{"num_hidden_layers": 11, "hidden_size": 448, "num_attention_heads": 21, "num_key_value_heads": 7, "head_dim": 32, "intermediate_size": 1792, "vocab_size": 4096, "hidden_act": "tanh_gelu", "norm": "layernorm", "norm_place": "pre", "norm_eps": 1e-05, "positions": "learned", "qk_norm": false, "attn_scale": 0.177, "bias": "all", "tie_word_embeddings": true, "parallel_block": false, "init": "normal", "init_std_qkv": 0.0315, "init_std_o": 0.00548, "init_std_up": 0.0315, "init_std_down": 0.00335, "optimizer": "soap_variant", "learning_rate": 0.00221, "lr_mult_up": 1.48, "beta1": 0.95, "beta2": 0.99, "lr_head": 0.00342, "max_grad_norm": 1.0, "warmup_steps": 200, "schedule": "cos", "final_lr_fraction": 0.1, "batch_tokens": 65536, "max_seq_len": 2048, "doc_mask": true, "train_tokens": 321800000, "max_steps": 4911, "dataset": "wikipedia_en"}
Each number is 50 + 12 x the weight over the matrix's rms, rounded and kept within 0 to 99. Layers, rows and columns count from 0.

# layer 6 MLP down, 448x1792, rms 0.0759, rows 184-195, columns 784-895
62 51 59 46 48 53 34 45 41 29 54 63 46 59 48 62 58 54 42 40 57 55 42 81 63 39 29 69 51 51 34 57 38 70 63 71 61 66 83 47 50 64 45 51 32 46 51 48 76 50 48 30 44 51 58 55 63 59 31 73 55 51 49 53 35 44 55 71 30 67 54 65 61 57 76 50 70 74 49 56 60 59 52 38 79 43 57 62 45 49 52 39 64 39 64 54 46 39 53 16 65 51 51 32 38 53 77 34 49 53 44 40
52 62 39 24 73 56 72 62 34 53 41 49 56 68 43 59 49 56 51 36 60 41 66 64 46 59 64 66 50 63 77 64 64 47 65 57 32 55 62 58 45 41 60 57 62 37 33 40 39 57 49 35 44 43 63 41 31 44 52 54 55 63 31 61 55 50 36 56 40 53 39 64 71 42 58 55 29 38 70 45 33 49 34 49 41 49 47 57 55 68 60 66 51 46 63 35 56 60 57 53 65 54 58 66 47 38 47 48 71 61 57 49
40 60 71 31 63 56 40 51 79 55 64 38 42 41 42 42 43 52 49 37 58 50 48 56 65 59 35 67 61 53 76 25 59 60 41 43 57 37 56 69 40 58 65 38 57 57 60 56 40 31 41 51 52 50 58 68 63 66 33 40 50 44 35 75 25 61 52 41 57 46 60 49 59 54 40 50 51 52 53 44 40 61 52 41 60 58 43 62 31 61 48 48 63 48 44 60 63 70 80 51 51 58 44 55 61 45 53 64 54 40 43 57
74 49 31 76 48 49 47 56 53 56 38 54 56 53 41 61 37 61 47 39 57 60 60 74 24 37 66 51 46 33 46 33 44 43 56 41 55 68 48 61 58 63 62 43 51 42 47 64 29 49 61 46 52 58 53 31 34 45 57 51 40 41 50 48 74 55 55 36 46 49 64 65 76 38 50 52 18 71 65 36 43 56 38 51 69 55 49 65 46 55 64 37 37 49 61 44 45 37 49 40 59 59 37 35 75 66 50 43 46 60 60 57
39 41 77 49 44 62 80 40 56 49 72 38 52 75 48 62 60 29 64 49 59 76 43 70 18 45 56 30 48 28 43 60 54 58 22 49 45 47 47 62 42 26 40 60 34 64 60 60 41 58 51 63 22 36 53 54 53 54 47 58 38 74 62 32 41 47 36 76 44 56 47 45 61 46 66 50 32 59 60 58 35 62 58 51 49 37 53 72 40 65 73 29 48 51 45 59 42 72 67 38 48 51 54 66 40 48 41 48 50 69 64 47
57 37 71 65 75 59 53 48 49 65 63 43 48 53 50 41 43 51 62 42 55 57 51 64 53 64 53 56 58 45 40 50 69 57 48 51 35 68 40 40 63 58 51 68 43 57 63 51 36 67 63 37 42 71 59 35 50 57 45 44 56 47 46 59 52 17 51 59 39 52 75 46 44 30 78 47 44 68 44 71 55 56 42 55 29 58 69 32 64 63 49 46 47 57 70 50 70 59 43 45 43 69 41 50 48 63 45 43 33 44 55 46
43 46 51 31 45 48 50 64 68 53 64 51 29 50 64 48 81 41 44 64 69 55 58 56 61 54 61 63 43 70 68 44 70 43 48 30 65 62 78 49 41 65 59 48 36 45 47 45 56 56 31 48 39 51 65 54 61 46 56 56 27 49 46 66 64 57 32 66 54 35 35 65 37 45 55 56 46 48 64 54 43 34 65 24 28 43 67 39 39 56 46 47 59 31 72 63 42 72 38 40 50 42 44 55 24 43 50 36 57 53 69 41
59 42 40 41 60 31 36 50 46 35 65 69 63 60 64 55 61 52 56 39 59 65 47 64 72 58 57 43 31 59 56 62 62 47 44 51 64 63 69 50 50 35 51 31 69 44 58 54 42 61 46 55 74 47 49 52 40 50 47 49 45 41 38 62 62 49 56 68 54 53 23 63 57 41 40 53 54 37 34 34 62 31 40 36 40 54 55 43 58 60 35 47 40 71 33 82 59 43 39 42 51 58 51 43 44 54 59 59 52 41 69 48
42 22 46 61 60 48 70 43 47 33 53 35 66 74 41 44 49 49 68 48 51 61 50 54 49 49 53 69 62 26 62 62 65 35 52 59 67 57 39 62 42 47 54 40 66 66 51 49 53 52 45 50 66 42 34 50 52 41 57 71 54 44 36 57 58 51 46 27 34 46 52 57 42 46 53 63 31 46 63 93 61 37 50 38 63 60 46 34 60 62 45 64 78 40 45 39 40 50 58 64 45 54 58 58 48 37 57 61 43 60 56 47
41 54 46 41 33 49 43 57 35 46 47 37 48 42 74 59 59 61 40 63 44 51 45 58 55 36 50 42 45 43 61 42 60 32 72 44 64 48 61 69 63 53 62 39 49 58 57 36 39 61 54 53 50 33 44 40 65 52 59 58 62 55 51 49 51 32 43 51 59 43 65 50 43 31 41 57 15 67 37 67 61 42 57 44 36 40 28 57 46 45 34 43 35 33 61 44 61 52 53 55 50 40 43 52 77 49 41 52 50 57 69 58
54 39 30 53 50 47 50 41 49 56 50 52 63 50 64 54 68 55 43 58 47 58 41 67 22 37 54 74 37 66 47 47 69 51 44 56 45 56 64 58 39 46 49 41 61 63 70 46 66 47 50 55 63 55 77 49 51 51 43 46 52 36 77 51 37 66 28 59 54 67 66 57 81 43 57 49 51 53 52 50 60 53 40 65 41 39 64 49 51 72 44 44 39 40 79 49 57 60 72 47 73 62 64 58 48 46 55 48 72 59 48 50
46 59 49 41 51 58 37 46 57 50 44 31 51 28 59 38 45 55 47 46 59 52 51 48 45 39 63 50 44 28 66 75 44 61 60 53 55 52 38 66 49 51 39 48 45 45 54 74 56 63 53 41 70 53 50 41 61 61 57 62 44 26 23 42 66 50 46 48 32 41 49 51 45 35 43 43 58 65 64 54 46 53 62 56 51 70 54 51 36 44 40 46 34 56 54 42 43 54 47 28 50 66 56 33 49 34 39 39 49 36 47 47